{"d_model": 256, "activation": "swiglu", "norm_eps": 1e-06, "rope_fraction": 1.0, "bias": "none", "init": "uniform", "init_std_qkv": 0.0363, "init_std_down": 0.0, "lr": 0.00702, "beta1": 0.9, "lr_head": 0.0085, "grad_clip": 1.0, "warmup_steps": 200, "decay_fraction": 1.0, "decay_shape": "linear"}
Each number is 128 + 24 x the weight over its row's rms, rounded and kept within 0 to 255. Layers, rows and columns count from 0. Numbers have three digits each. The size before them is the row's rms in percent of the matrix's.

# o: layer 2 attention output (transposed), 256x256, rms 0.0804, rows 88-95,119-127, columns 0-255
# v: layer 2 attention value, 128x256, rms 0.116, rows 56-63, columns 0-255
# q: layer 2 attention query, 256x256, rms 0.0562, rows 128-137,160-169, columns 0-255
# k: layer 2 attention key, 128x256, rms 0.0542, rows 64-72, columns 0-255
o119 104:139117107117120068117156122134147128118172161098119159133157131133091143127155119147111161074088135140090154111099099138135155133095100140108097113141099142109142153136126092139127088124115123130125083137130109128141152093151164112129164140117120155159116126130097111145163142108081114138147140154077142167149126162142144138115112113110100106113106184159097172163112124118116117107134126078133142157090159076150134128104114170096134106142118106108105124131126143151072143117141157119116137078140142117182121102118121143155091156051120140121089138108086138122163116148104133129099124093116082152125078143082161109123105124174132085141159108088166137119140151158164127117112139108154152134155129128118122134173097116160148131154110130116134134142135119144122136151142132
v56 098:134115121131108159081093148165139142133092145102139126137144138135136119121165078151166133112158118161167150143159144139087138111124126141097111134095136154151107089132112116133127135108124126106134132126103152134114131168131150134121121098124141114126123159153122116156132148118128147129113096117102120116129126147098185161108147098137095131087148154121090166122122114085139084136167149130129159128145110146072145100116140120172158191137179114127133085095137119129094097139121129169113143113140148107148118122182132145142112115162092175069133125127122139136151082136160147129143142118058163134100112066120108116114139124112163129131093158123118165148108151114114109149134100193141146153125109189130179103127134141139138143084117128121147123142140163064127118099140115
o88 093:134117140143122104141150119139099107108134140087169143172147134114145126131156094093100147146152150129151121133112151089132117096093100103118086162104143108119104118103144109113144148119174153106090119143152142107138141127115120129186109112138119114114163132159118176098154098088134090114128127122143115124119106158125097134101121175154139118142133151183139158149154091153103102105138122171101122074165136116150172114121098113156103140096142137084143099099126093145130068098085119131094143133139105121138101089120109127113119090146119122122131154108159146114074125132126156097128086154134140119137160124154077130131129104121176115097112090152125164138135161146110120143118150170150106139112151136130159162154086152150159166108147169120150166176163138114123139147133165
o120 095:110146122194081123105141140112120116126146113159176134111162116139117123096139114083143109121143139176133181141087119120131116127100085109106065143105125099152096147140161162091177150125083115134100137080155091101114207130139120087155118169144150166145163155117125120126137144140120121116110130116117122119099179175108153131098085141130073097155125130099137158129149145136102095121127124146157167134135095131122123141133167113107120168120117104107139097116129146106149124141117144144085144139139126130099112136139129132098114132131118115102107121142175146122118120105111092128164127164138127126109130138098172131111111148128161150143090143127134119145129169113072130153133126162139117099143113151075152136152145156099120144134155125130144126148118166089113084170164118
v57 099:101096105125147149156157102116175096103180145148144149144125127128097142090153172119121104120163127115126104145140173098120133109124103093131140138139129161118115140147167154103107143142129149142113116154137138143124123197163143151137110196109122133106127127119153170163124141134115117098153109139150132140132179141121148160079126097099140154114183152156169165154127132128148148142080086096135129120123111130124140103126117138145141140141121124132109135145131164098126156124106125150077094126076128129083107137112122124102162164150110138134168141153126128128171131068176148094143106139143106122073122124117148127137086151161151134106092095137138125127151125103152137110129155109125131138093172107156174143127146142132128150159137167114185146083166149128153107141088125
o89 091:100168130093091169138164105119099115159145112123161130140129121120142136137171160110138137154170150158089085143099109131119136078138129168153159124137125174166068139153137159072104117155125119157157111112125114167130117127125130135149112151105155116126127146126149105134146153129119117132124170094172129114145148145120171125087086117130091113116102105115126138110155118155108164165144118099122182171151136082110081148131135122123129104119066167126102113106124153128116107115139151170143089087126210140151128123132127145130134130145140097118090117128128098146149093114138123110125133171121126146146105096082114109152139108097190122101133128103119096141132161143155127080128149090093145131138132105122138160146126096118107121106149129083148107101121133139157121138146116
o121 093:133158108084112166109122166140135097137119165116162159130119138094104135150145131126151142147151145097080106088139145128104145055170115141073138114112135105093107089117119121065106100118125151111142156131135085176140105144076125120127161138185143171189102114131148111156145147148101137147146097119147105107127175132142183150124123127080127152109127132130115149147105159133154163178069096106113127142119150165110146140130110120136119153158103107139116126148158139109105121124179126106134128122118124155101100146099127132111155165137140094136117105154112121091157094089116115094110132128151122135160099134104114120146139156149119136156107092156120138118155118135130086135122126105153138148105169125160142148129098125111138147151136136115162133085133157119119110165080118
v58 096:092117142155099116096110094154148155114111145111131124105107123121116136129129133148134149167134133129132186160110168170132122145110098128088160070154078087112181119141108147138133156118134119139142154124106133142108141133174131129126131113120126123146168127096108114094093079143129113112150103119175135175154130143126110139116077127101151141126110132132158111126147101052148124133143101155095105120149105141133141099135143151174112082086149097147086096157137151128143135134166104174138133130102129105106090134146169101169092083097109116134109152127109149127117129113099116134129164108136144134090147138116124149107138133139134136121126087117111142125146151173150142134115137139092099090140178065138112109113095093113165095142156131115099075088129161105143116107118113
o90 095:152101133138160104121167118142156147100115101099151140101154132162174094118196138158097129195135102100115111125113133134145125116124134080139129117118144131101145153074133155120088122101156118106107117153139117148159153107148138115090147127099137131147147110102106106095125102117125122111108134157112114142144124132092139117127148148149113117073147115163095100127136120138115147145135149135115154137108126115099099118109146150137135070117093119103179155149122097123108120139126087170146103106122157119157109134122179121177131097139180086140123151126141140128147136119150120153119145116103153111112183127103100109114112129112157129141097088145150139136148113126102148133163112158095104137111105125096075087101099122122112083140143102081106076105152059124139146110110075
o122 099:152112086157101113099086155132123116113087146140137115126093187150056161090115167124123170102083127123115139138151107149142135135120121126160123097113113060150125110099163118179141128140167154085136139132111110123093114085134099143112124112166148105105113125136112141147098138102161107099140148131117142155124145100123145129098102185119135105097131148159105163150114116122109109118184132154119145135102122141140115148122116190121069166113148126152131078149105103106157130153143084138158143092110125113111127111124106099132112106117156119125103126085141145114128093180098132139143145128149130126146125137085102149096116146175135131114154121141112126109150117090134142116113110141142094104090171091127189139119139096145157167145122141150129151127129103108095145132123125
v59 092:123116150129105162100123113113117119121159097141124122140123176111131119120110167133162090141112115096131101142070175113103126182152147115102110106105156154093139141138093108087134135145102150128159094109070115093153151106107102103091098103142111141144127106091176106118138122091133098102109136124166099126137110133118113151153138084114142127125140127114151087094089107116152093103166128143123135136143097119129124089110164188155141123143132131145138087135125133171123123155135148122155103093124181106108137188109151122095136156138143105182148153131126161171166159148178142114150147136124098158131114165129116127130129127106101115113147164106113137102126124115114163169120141114110149145155170123134106113143133167135134103086157090134144090183114131129094138108113148
o91 093:119100130150129150161123137103126147131158129114079080107132134121111129103088168077124123113148109110115118150137118101141121137129092110137139159116110114151125170137128148126119153120134108097127156144119157096106157107144149117150137126135104128109101101168091126112108119126171139114124140118127173124102072107135127112116146110148147136134128115132134166138078143137110078122113121160145112126115131156116156117158131126135155137153149151111110119120137097152166097157114090120111105123098193111085102143105137119140115158112123124157099149133103185121102121123130142119200093161114143096075119164090149154112120145102157138134127151182104130098074151079051139151136104100077101095149125175119145099095137149164122135132139124120114095123130096124107179114091138
o123 095:162094158139103137149091166138149126073129130111133128128185120132117123084145146148115127083139100131154102150145096124116087126175112117087171127127131123107132101152123091125171149171121109145140099140134160180148189149132125105152137120151161144161068115118102154133150117123126138129136115134128141164130186123161145089159150128145104147129147129145131095118112139139107161120094106152131131051126167138134140109133124149148125128125110090146127149103130142135114149124090122164161108119123101137156101116088136116132122120156134099158110129109111201124143148159103158077128141096131090142160114137122134129147176183137136163147143121162086120137121130118083159136114151110139127122142133136140094149151143118154108119108109125181133103160159173119098153124096147
v60 091:116139119116168142145152103130086113138114143141125094090159137167140087155146145132117142135125126147146143130202147096120137088145166158122103124104099137093128130135085104089149124141108110078073126119134143106146124131163134104140143092147114144084133119136105099122109139191145088108129121152151132112126196146124143133131104119131095168092145096119144153128126176133132148157088142147124094133120136080098149130142138088103142127090186150151130140120127149133124150079103138138147134144137142124107134147166132145132158085134167174148165086157119124164130136124174110114149130126118177129163129117126131108124108107078116137133099077131159106094159132125104106114111174101135104135146142125134144127154176126138138128079120137115153123133084096118085135105157115
o92 095:117127139147119151172121086119142147171131146129141111126098146150147108160174152153096094119096121128119126122139134108067118135097137137098127113126121164115077152133149127089102070104137123102124168123174133109109100122122096107127139132110128127097142160135108154105091149151147124145106132108115082094150148149119115165150142140144088157125126090118122148137144153146140165145116141134146114095125116181122174098110121135121113142093136091123146193103169166128148124101106128136121132112128068120122123108148129142136119101131139180141118087133117137161158157115160122134141140117149177139131169171127154090110125135120163131150092134128145127182100169089129137120066063117132124126154146138118090126151148081104094134110114136131132103096118114124163117122137067
o124 094:198114142139157148112137119163114134128124171149087121152130087118131173130110097099151121117128120172127149163129148128114136142106119157124107095142073116124146105141127117152145066115092133168152136115127114132117117180171133110077118155146153145113155100089114127110123154138127132135103110130168145132133142164144099132142104164129088113135139107123196087114155149086121122150091126109173123128131139121142132118089139151099114142137096158143136135118117108187102129113130116101135144152136149112116106115148132095143114127166088114139110138118098096143108125121120133211113197150105164109099130080120126143130095115138171173185098142134116137124138132144114160117111157153096113133136142146136151149131106125143113114113145167147147182164104155106141129099127138
v61 091:130122141099137122118105114116127088108102137148119156174136150129129154152150126130127135150126128141121155112181137105179179107112102090153120145130097142128152122092180079108116076100183135115144074154161117140089131119122148147123118157159131154111153128133146151164124152109117114145154135147099111126117160140076139147125143131167149122136144174194105110143097117140141106127114101138109149081136153119140171163119109168136120121151117121088120189100136147148090148165151147131191131118138096133099150111119145173138112148126148140096100113140149140108115119131114158107104086123130144133129109099133105092117118135160138145106139095138123141077114116108154127163131146132057132115124163194172121116112108114097128105104122135109125145111139131081137156092115129
o93 087:141122099117130145128153146130147136101118144168154134139090121110132138109182097122125160159158137146139103179089108083158153145116126160116081100170114137152136148162139132135133105119120151140133076112125082134122145105116184128139153108102132124126105112124109115110149126163121145107110140119093092105136163156109131152101107080114134131101106126117115115137113136098111134133122113125133140136147139143102145115157100141122150116096115076124133106153066113119142118149142184123128109132159122153113103158119159105174100135131130166105113098122152150097087146104121101143172123142118111172168089139146109079119097070137138101094155118097138141092109132155173140090060159122147145066150128125088156172113141144146113106112141146132152144160136135103106124091163145
o125 100:085118134138128127164112150139133107189129160128132130117109095119138107166119126112119114147133126125077125187142106128131142167128116150135134120133121154151138081069141108115136089111155147138106122177149098127098130130156147119117094172156152116116139073091087147132127102145156107120115116134111075134153119177090122088088118075165125148128122132126171148175130117150119100123107153096139072135124128137112097158129117123114097150167059139110111141121127121092124166109144135132092088153177106129140177125146151130125159129116119160111131104133154132112152124151074094144126145157176121120097068130126137111164146132140087113107097156131101135138092126138140109158083087111126147155158133106109118095107125099141111134122119109108113120134127105121134140138166128
v62 094:141104125156172142148124162159113117140134114179147115112173139102114078139153123137124162141115130144155137140147098127142122099183115106120135096106099157127127142097098131097167167152115170123152115113090103159086103082121082148123132115170140101135134141096107086109154142138146127147154152131142100111129133112114158140141084097102122132107111108132128137177123141116165143136181138108111124163106125133121136154099133142129122110118056112074140100153157111125143121116130143123086178122167129135166112103097138129112154162147103141129131103123140137112119123104103154130139109108124180155090127125138120067123074136114098125139153134123100142135119117156100153103153135112083102117067133153145119102113181126139116138120160099053109114148111136141107145152115114
o94 094:145116101171136134145102133129130128117103127149126126160113174153086139136146105121151128108116138105168121136125117125090147127134148117150127135125141151074134094119152114159108140154112135110124150147121142066139118133149130139107147096069149132154118107130146212121129145162074125102117120150142132115108123141123127133150106160104118149111100125122093112154129118088114111152124122101159110077114122162108106109070146128106102130149109078100168160125131168167150106128135078138129123154134104079156119107143126091166121159122075135156075107083120141122130140144087164129111197138034121127111080124142125122120078116151147140127096145123113183120109120131119153131120150123102136127105095123112133129128182115125148098148119124125125139126149147123106122116154132
o126 097:159143136135132136105140102111083111157132145135156089094130132088093096117187152139141147104119112115161096144094113130097110100122135075099144137101116113166138090108143120089151116112146139145121147132140104150111153113153118158117126143161142159142122116099091138129152150110129137139136162143131136110123125113092110119093081076099136146111118136113141128192136121107153074186153127120123080119157095123127129130129128085103144160106147097146163149136154106099158128121124154150131201130129110138158110159158111134127174159111122101150108158157054148168154187118129169131151114128153165182116116122129145142118153167110111105151117141132080138143138131151121117122115102146116138137066128124133075133134124106131109125090123123095098120129130121130125128141086121
v63 097:118124111108115161097102112151125164139071103118155096135104142119121077106131117129127124161119153104121087109129136132129147129077139132160121142107101151127106120142126113160119157173188112154083116147130162143122097093158175145131156129111116128132109108111106105123141142103102110165162131136148117133118140135147126156151092148138110138116112148115156106114095181148132058106138132147139118133135124137142139144101133158125172133116106099133165145128145151151110112091156104166169163106110138112112157176141183143154111148155176098128109114139141104123120154152145152137091136096128113100108185112114137094135114150150173116159091106120121076126088116125131079064130106119096134136140109117132121112112148116103158136148105142088125133178103155150088132165089137
o95 086:127105082151103124123102128123069115121102145123135112153135152106118131122136098123189156138173153120159099148119091098108107109143093111113105117078132141147110099132122124159147131186156105148112147144159140120134143130138149179132185148096171173141102123116137142126143122123136115119143108120092101118137133149103148085133105101150171103163132152154138132075132159143151116131094136134131139096140145112156120183108153125113111135133156125117138098161118156166155163142162185157121104116094141128126130100149109095098066111116123133131085096108123128153157151139160159098125160128179144154124141102140134144143119126151172099154126142120119125134111144145138126115133115145157080070161135093144173113120117123131166127098111154091113122143124066107093142131132148
o127 105:111101130121155140122117129115177113134082082147119108125145149154186083106133114145147131118128164106065127134143104148111135099132129138078130144107123111116130147118151143131095137151124115090101163118161130119116146139151095160105134126165097082134106164111123100100117113126137135097113126139127120137111138120135131143106105126188122128088105132135126086100156122105083091114133116117164123167110106109092057157091153161092117113146135146097106157110085114161117129144109119105119103149105128095115133150121145084096129115133154139134139084105118147145099140146149142106096142089133106126169120120097140130121125093187114116131085144151143130105094169125120154088094128145092099117124072154138123127105099161078170100142116157128088171111134110125111121095092129
q128 068:186104084142158118116075124155125133127133101144165138090143107122149108119094146089145126110088148124101176127141148095170105150119159144073122159129105095105133069107128104147132112135112119090111099172126135165113139101145137163086154132129141097121130132112155159126112111123103156149130158124090138106143071113142083107155132141122218145127105091156109119141090137138133155204130144113128122107106124120150121135162096163124128111148140111178107133126115115103085122122086156123115104157158143147120090124084094119123123113116127121100108145129133133132087152111152124125133126135125094138108086138156095138115107124124137073123126122110140133111133159126130173130140164153157138134135110116169130149112104105131105130136115148129120175161169110146108143155168111
q160 096:141129108132136149113100139119117115101144127103116136123112095168135133067100134116077124139110126145131145109147156125126099120115113143090069087113124120141094120109177098094144086148112103135157154081146129134143188114142093076188083121143123116101126130098161143122126143095105132112097102120122150097113114127180186090117105156140118119154096139116126108155104130138112120185104139120099113148135124155124123098140185105150135120096129088081184124103137148142080127120158123145101186108148128141138122084157113148137137102118135127122140173087136133136133146139119123134145117136184135084136145129105156157128117129105123129140104151116111128134174142129125118075121133135118101084083115132135126132089138126121113135142134125143208140148108142127131155110150105
k64 069:102132129120146129109153124091123177141174115146106139130125126134099168121182134178146160095138155155110105079122146148140117098172135106163157153173138200106087162135158120089115135108118167165124163137068142163159110156128087135110120131098151119145137145159106108140124113163146127113161130153165146149129124148116108125121127158122174135112127117066094093109126147125132093126138124142126112141136129090139140138142095154152107132127099115142094111124140161174130143164114109115144101105098117121164122123157154110125170132138124166130107115135136104162130131114100136136114170120124167143124121166121090162070112135154122135105136138146145117167122099105140083121121121108098154154100132151164165091109127103147106148091119132145074133110122145099135126115080166
q129 067:147105135174106089117109138116103080127133130087093173114138158128162082124141119115146115100138135148113125112143088128165123162121123085112122119138083124119117060144164111144145098131103113099154111167097145102122143109107140113110132150108085101137099128130122106136108103145114135109126154097139125151146105129139150085109119081139130138112101135171110116096114146166156132161087086149109121134108100125097141133121098153131112112147090113156099117168142141132118109153116138135096109089095139099145106142111087082096164151096125131110175061108133137118094166111118122134174109151093057144118104149110128122136117123121103100129142126108151114133152085146112150125129127107140113121090168117152102105163164107157151185134122154125123116107111089162127142162104135
q161 085:142114099141111100113145073128122131094118133100120105156151155161143142122118102112093145116094140179109143094155086125092160136119130131139079149120137117136109128116113140183135097106129091166167157126187148111118142118151135116142048106160145124173150131145141109115113146132138156119117061135119135132189134127134161136134127156137154118128111135144119109163096110174136114167122105134121119145108163138165136125085112105111142165130107111106121109143110134114132114118173127124143175146184139108176103126110155144110127146094146066152141083095131150097140147128101161107121121139139134127140146130112113115141141134125108112149141150110125151134150154110095118130058140130122155113162159147184134134161127141134166155148170109094144098179095132131142160140127137
k65 068:135114086143126153104130139165147129140169111105102128113138124146115081113191120139135084108157136138150140120103150114138119124121143139079108097152117156154110162101098127127132110100119167111115112130114101160076109123097119109149156140143128100137139140149124114131134102179121151123101136164100101089130130111095110113144136128107120152114139125085121132142129161104133151157110137173141165113079126090109082129140099124144135115152125084104144126150169098107136163099117139110115149097132135110143148174160154144105164104113141124081111149134130105143117129126141174146171098127162108125137135122171144093112133157108161126113110166162108102116164163101179135144124141157117106107143121125142127158095122141116172154102126173109119111109079142144185070143198099
q130 070:157113112107109098110120139114134111115107141121145154102115111148121094171149089167124112106115138165134151128125111134128104128153104137129126139118136117107087103144136176139149090135142118116094102149102131122091124140101118092078153108147124106131139109107127120155116171117149141157161130161109156084159154138167096139097108131097107089115117133158094112134172147152096092108115109135123129096079113094117107129159127160115127094140176130144104126119150150135135132091199052081123155139124131116107125125097155123118113133133091100146144140115098162135143126129108158145137177095092130132146127152181160132151168118141119080157125155140122142118082122155133131146103104083111148157118108144145168117162157107142151128116147160120172117113154154152188118145141177
q162 104:082157136169111127071120167141145099129149067119126146173117144173190121118136140139161166167154111134153112153143149094119096177109143130092121113160132106152130085142135170158094137104131102127149134101117089155142149149160113109164119124154126156145135135076138041106117104138135096125111157088147156107116111153154114127158153111116141128118150117093101118123115115123125137167144116176127130106133129142102142118143156143108137109139113162152109140154141114123150102113149156118130103106119143166121114152171127114110094128133097087146109133126111151133096099179167167119133134153113128084154118163150121127133104144148132131132123105107170160142136137136095138154117115140147127142115097130152116116118144182098109126100122165091163102123131140089170140084096140
k66 075:113125130118129134120118140126169145130105124160138177127147129122157139145094143126089133122137107126136161139134130151123090127122188086077124099161120130111091127161092149119119115146090153126137137107158137090194113125105105130133169133152144123133143087098156142144156108162098120091129133083096116093173137116144107133149131165147148081157154108153137160106126133149102139158118124120129122159155127106099088112129101088130160143154109141108078142160142113149177117152086161179138103125117155112117099116138105129134164152104186141105138136099101090101136142117115128150132075087124126103094114109120148090127125114128119161067131116074120152145086120140149126134164174121094104140116176155149109092124117109106119127151119103094149110148110153111150103136127114
q131 074:151124162120154139182160111126147080096121161127124068126124110091103162137090136100121140140138142142087130188110107105118159113134122103121148083149120160143160127116153135148123138134129142146113133168131104142113149136137136126143197170147100066108107101070119147110113144097128133132143135129134130106111150167154143123148087153142096138094118093121146152145169112164130155101117142119113139138113130129112125157084179133131129103122138151122127064160139136113118154112146121146155103113136141111117129089159147119160057168118149116122101152158121089147151093125148112147101097159120116127132116105088111155114148129118156183189143102114116117097128135111082090131123090129114083143134141079108152157139135108118109132151105094137109126149108122108122129155110129
q163 094:134130160149135143128121150113095147141117124158141121113124093112070140168161160080170114080049107131136141130134140124182133088156111113146157120105125187120171169127125109119124136187168116156110137136093107113074130175112161109091129139122127136127159142134125154137119107131150168109107094162106117124158115098142136129110080144146116129139128129133129146115148143108127159146097159134131136128131145144098138103136138095095112131099181161091122138137139127155107141145144152125108122102161139109140125074128117154132110154074069146112137155109139120130136137135128088173100118114120152133089138109075122122134183141094107176152136139145113124112092080148129107104141097105112078103131135143092146103118165112141141109149093125138129086135129147135142118116153122
k67 077:132144150122105131151117131120130137116120112112127140105149159081156197129114160141130173184094139122092148106141121115140120145133137100165119158086150125131156114123140165131126118140113123156088122138129152099125134116141118155118108112112126140124118104157098134136161115071107127136129136138127136172143149139114153076079126121082145162120137112132089141115164097169155127107124152109117118114094156159128140179134156131114085128135128153114156096142143156098147110136194160120125129113131108146108139101136127143159144164151098117134120108171114112128092147120100113115057153178138120111140124154142143125121148111079149110138137108157170120132132090094136119071116123083173186118133176075111105112162162091144141106142133084175132139129118144119130108139089116
q132 086:089101145120128072159110160129100141117109154129134099072114181106095148111140169131104097152142128139118158115158128156155123142110122117162145138164094112118126134092123071098114170147147132143129167118121128126139128128162108109116091145157148116155139097122133162166166122113100146102181112124103111126133113155080134152120079133155128169143137129130101150127095120138137128121169143105127082123110092140108133144044133140129127121140125157115127108122123120154132154148104135127152126164169132110132141103114129094120174165168134143198155108151153129124146163104107156120137140125124151143124162100132117133144113118169073137118162138178137102121136123129166146095103099088114115115135145126165131119137100099142130120107124127134103131131059086137082111152121159
q164 092:137081140122127115169115136081111102108078107133095139128133102106128128127121121090138108134141091121141144133124108125171140154144163072109174108171112084132140136099113116082156143142133119071130090126106140082136107140106139111095117158112122073129108139125106169121175131148206100131123104144112153153123130119119114154095144132147143142112145130111109150184165124140115146116151133143104153103116117126176136181130148129157151113174147127134143101134126139124125131126095135153117159108113137132157169128097128151131092130106160140165125121110163132141118098135109143123133147112149135138150175123118127139127129118164148076061114116104124089140125145110087144143165149151127085105091158130138123118165126159143102100149158157132133143139119162134118042133105143
k68 088:067094133131123159135143125162117112140112156098124103100145119136117150117143124172187137121142136172144124108140114120151087114164102101175139156176153121115158097117149137155124135084152121142139135144108101138123150137164061156115125132102148171162139126158092135129066197083130133113120162162111129115118125142113178107104132112102099134147118164127113148136136144131153151092162142124143137105132147119134138118130115140149098144113103118119132179143106121119128169142179142127122150129157146077127085139162128136145137090128130144145110124169109096114097147133139148130091156128151093134145098144135132147131090133113135104127149145158132144097128082137176150108092127099092132124138146090114073151142144149098161119106176150113119117079118111136120145098080108
q133 091:137158102097130134135174183136086139164102136130170136137140117135086134127078120149105141141108097131121107150118154113138190145127145118083109134122116127124189157104144089108112097103153124119110135122136163126112152134106091121099156128134105128143146116121131131176126129129119180152100089134127101111099115131093118117148154115164073127105150140090150176120156080113114104144099126142106141115140126164070171116140135128132097161158156129122165145138172130073160126094184138135111117128139152107114133131192155150108130174128154150099104156118146101085128122145096108115139155126154145139120127082144123142100144106148097115105153124107158121146157108106132155120147137138091141102079130116117138118129103136145103127173122113121138125143153147146096147090136071
q165 113:130129170127099175137141148131140132185103123133097113156137140131086083146119134115139108132199129128081106138086149117131124135171162150116129139170150140090147146103152097098111128130125127121097117124094131163109126165109108120137129155153107136138108105127145087121089035122125144111124097123155131112148130135106135135119152094163111155128102089123152125134167094141078134171120095112139139110165154123127153154130091122127138115120117114164143113139175101176097139116105138134114102120126109098137125128151153148152127109161173146144151143126135084148150107091139109134140119133141145110148077112137069120097120109151104100148129175083135085123158116144179118110097135130167133115089133128120092095117108137100137083120094120124161111128127131096100114123095100
k69 092:128134124124151121135167163142158114085131090167116090140137102142125146098100136111136130173105153068130134102129101156141102130122138138135117134141158105100085115172131109150113113140151129127114116122092116164106108135153115123120177105135114109131121152115141158154143132137124096145142130157126152135137159108212134118164138115144109160151140158074118095111129131098170147159101136136127159147139131127171115094164123103103122123104145134096087101137132170151149138130082141106146111148098120105107154159138161119106133119164121170113112163133121162136123128170150144143142158125092094121134144167131149096126122147137157105116147072128116164123127121108126095112133143128138118115091062144107154112087097111103065130059094127147158157123078125122152150131137090
q134 092:168127142087109170147122090129160138074160131167135140118138063142174166116125136135118164127127110120107095139105118100119131099123122120087151113088149102090167172131107172100111104154145146173103130109119123149137142098105178133127103118062132106118167113120107156114128156121086116144125091113136113147122113101118116113130123130130087098109104126122141139146113071130092106094129122127119112108153126130154136139156105119120124136064107100118118111129108153162110152137113101147154102120121156154144142114097133083126112137124093119126152167126134108139131097117131124121164155123133100115128102109151113157177134134076114138125085150141095138128133150122087180148162121169093105114179141123109158110105132107125095128135112129131122128112153169083107104127054126
q166 101:160149166125107110134136138120113123099080156105155130156107089143123082156154153124114130124161129097123099176133112112106144154072113180150149090101151128128144101145111140164141079155129127154127161128143113158151165135140150180163141117140098097126126100078129155115198140113132108164122164097137101110123143117151143150144127157098122157140147128131118149066145058111137097152141122125151150088114154146125128156046139120092094115127078121135103095118131135118150126139114108132140123131122123133106122141124109070163102146168142148130139150128124161129145097090100121155146155182107107124112123123142082132136147111131144125146138078126149143125116141092090130130116138121133143124123124114152128129103115079139093133138102108116106110117133097129178145117097092
k70 111:165126104130116090126118110157099146119138159140161117145089113159139122131061134115126133103140139165155079156123154123124108120163132159104128098134120092120099107129117122136136132099150124120153132138139129112160125126128126160164100130095174117096150080107167099126107114149122091118076127152132133105146104129110140111221110133138143117152131133122146101164124185122122135184114142124115153123148136101147104100118053104130154110142098151086110143120126163106133090116128140131125151144090144116152137109108141114087115115152129085110166127103125138101166089105135128162129131134105141149150107129142097136108115109106122108095173095085095147164164116088123159126122175154115124129120149145182108134158112175106130118141087160113178108157115123115151118122109119
q135 078:143095098113135150119137125131145154106161153116123136157149110153138116158132096104152137156096122103147127173142146136076152176168142119141137101116170159113124132135158143149129120112108116123142121127116148177124152137121160094133147133112133111095147114142116145140126111134102130136127165157148140110144152095170122087148088133077149102125079119119121130134080088129129121101134120127128123095107136098165107159158095129109141125070094106151126092115123122141158124154137101028090083101142130136126150106139114088107132113133156134128115134129134135123087103104144109162166097137114095114149093169134071134114114126119138131129115129108115150112143132149123152185138159092102160140169146170140109141131135111106070102156100085124149097136148134092140191125100148
q167 080:134127100081123144093139122162143119161167157126128116143156131165078119128094157149134150153097115112126130123141130127132145128165121119130077099092110141125131122124148142077104115105111149125116086115167147129129110111153125131155162139060167103105166086124157150169153156131114109108152137118116109124138119084138128115121130131118133137137128098156121145166134136141117132089096165118114142118182129146147121123130116094108140170091102091162124106131118121154102124111154111108142132075144118156118136134095163118138141164124140072118117160125131130106113084108156143138165149149113127135161128095134074159131119087149117107143117082151080139137148132180126150189133101132091112097146131115136136157110132112095103104152104071127097114060126139091129184145108132
k71 131:151123104098114174105091127121108163128102147121103141162149137145125086138151123157123132103133138136128116155105143144118138136122117152095118062121112110152069080117112140143157127128151129116140097093125128134164176098114116140145110146115106102119116124131173114104135144155119070168127108175103141109124106100132167159144137147157076125109166101117107100140132150126098093174105099167119133067111130110167107132132107103116136121099084142140124137139136126098138094099121116106141137126114144126145114127132086130106122127136149103115168156098118147124154132128141121180120146129112133150178110139126080148122110157123086140146147104087098142127133122119140158173164176170170125158080139185136121115131155141154132150136097169089178090118127136137155116107157097
q136 100:125149137127107118119102149130146145064189131124150157143093139134121144132116153110115188145115124152095143159141180151150121129141096128125116128078128096123110108141134149136131131114093156136141102114130126125124149153134143115146128140126154166134143151149100148179117150110118137145133135166145075174160122116185096091107153081111159155141103149148135122143114144109057104137100152165106096142115136128159071127156161166161154124119153150121124161111128146111102120095162143124117139106108136128119106108133151138103172151118115135161089156143148105080110121114154149073102114097175104142104104170162155137123128131152118120151093109112134137128146143138126075127103142118145144137129086131144124161086138109118172090098134103149126139088143101116128168099150156
q168 104:167141138135162149115120145167102147125176104124133092133140137111131139147136142130160108155070124125139105178128126142115140156136136112137120098142117163148171108125090166143106159150124140161151184135117134173136118135147128121112155088153149147119152174099137161166119141074153128151109108148115070122110127127107104102159129073169118118122125114137126159176100110178129086148121118139122131155132109182162124138115155117096081134160121154149139112147102142131120149096147136167082148117137169136121142135141146111098118154114116114107119100132129121078152153138196099114135107107143141131104142101131121146102122137137116161156127137150107138138138124106140132110121147130094109153107090114120176104109089131112150161163141068135067128148125097095112130124164080
k72 098:135134114093150144157093139126126110177111143122110067125146124128109148146124105132161102172105157154120160139139123149150131141135129173135142104121150128176167104158101147155140106118141117118087152119154151157105090133133087149089152131096126135083130116111100104148136128121148114155126108135136146126145172091134158103079159135150104161082153142128121147128100110151177126166128115108109145130086095124094173147131178125122100118089157140166127078144125133137144124127161104118124131079119075139117139141107148157108170125122105153132107145122125128141106126136125087122156096146124158134126118135141086107126164140094163146134157107117108114109162155119174198147120101115166102088116190149143154124141090095145155094127109108111140121134131093139097126153165119
q137 104:126126106171150111099106115128141150146120116099122112113123110105097117121128141114136106163124138091151180073099128129066140154180152130121147145167133153115155108146146125103119157140138139122129102126123153122129108160177072086098110129142115105139071119142159117133164110152128100127109114180136123127098141159090124144113171125106155129153152097115115130108142181091146139140134165095092156100142078086124121138099154141113118108142128138095103111149113116093138128145110143102154145148159121123140146158145107157134090111091165145140127110117071158089141119089112114179143154096110104139086129141114118094099139147115106143113153112144111097100096145083146182117144096115107111170135129132124113125138127140141168128134151116105119167172102111114144110168164102
q169 106:165094118112160139143136113119083135124107122096125117134131143121109167146129140124118074115150107124156163141108074136125180149139111146124130147137111147115159141111144109124129144151140131103092167129139138122166116135153095137083161124142110150148101150181121130127118128089146126117123071113159136129130124114128123145147136140168119118114177153068114158153128127123146132149123141152094156136153112147147143142127163146113073111126135162119159091165128144123127124123093145132156142109107157112151153090091148205127111145091127134142117126124120089146188141125144106174140132132135161113077106089128116138103142130093154148126130161147067111093118162128180174108121111128088099160172112139140138106109091107160145138116136125154067127158138080131106143109161124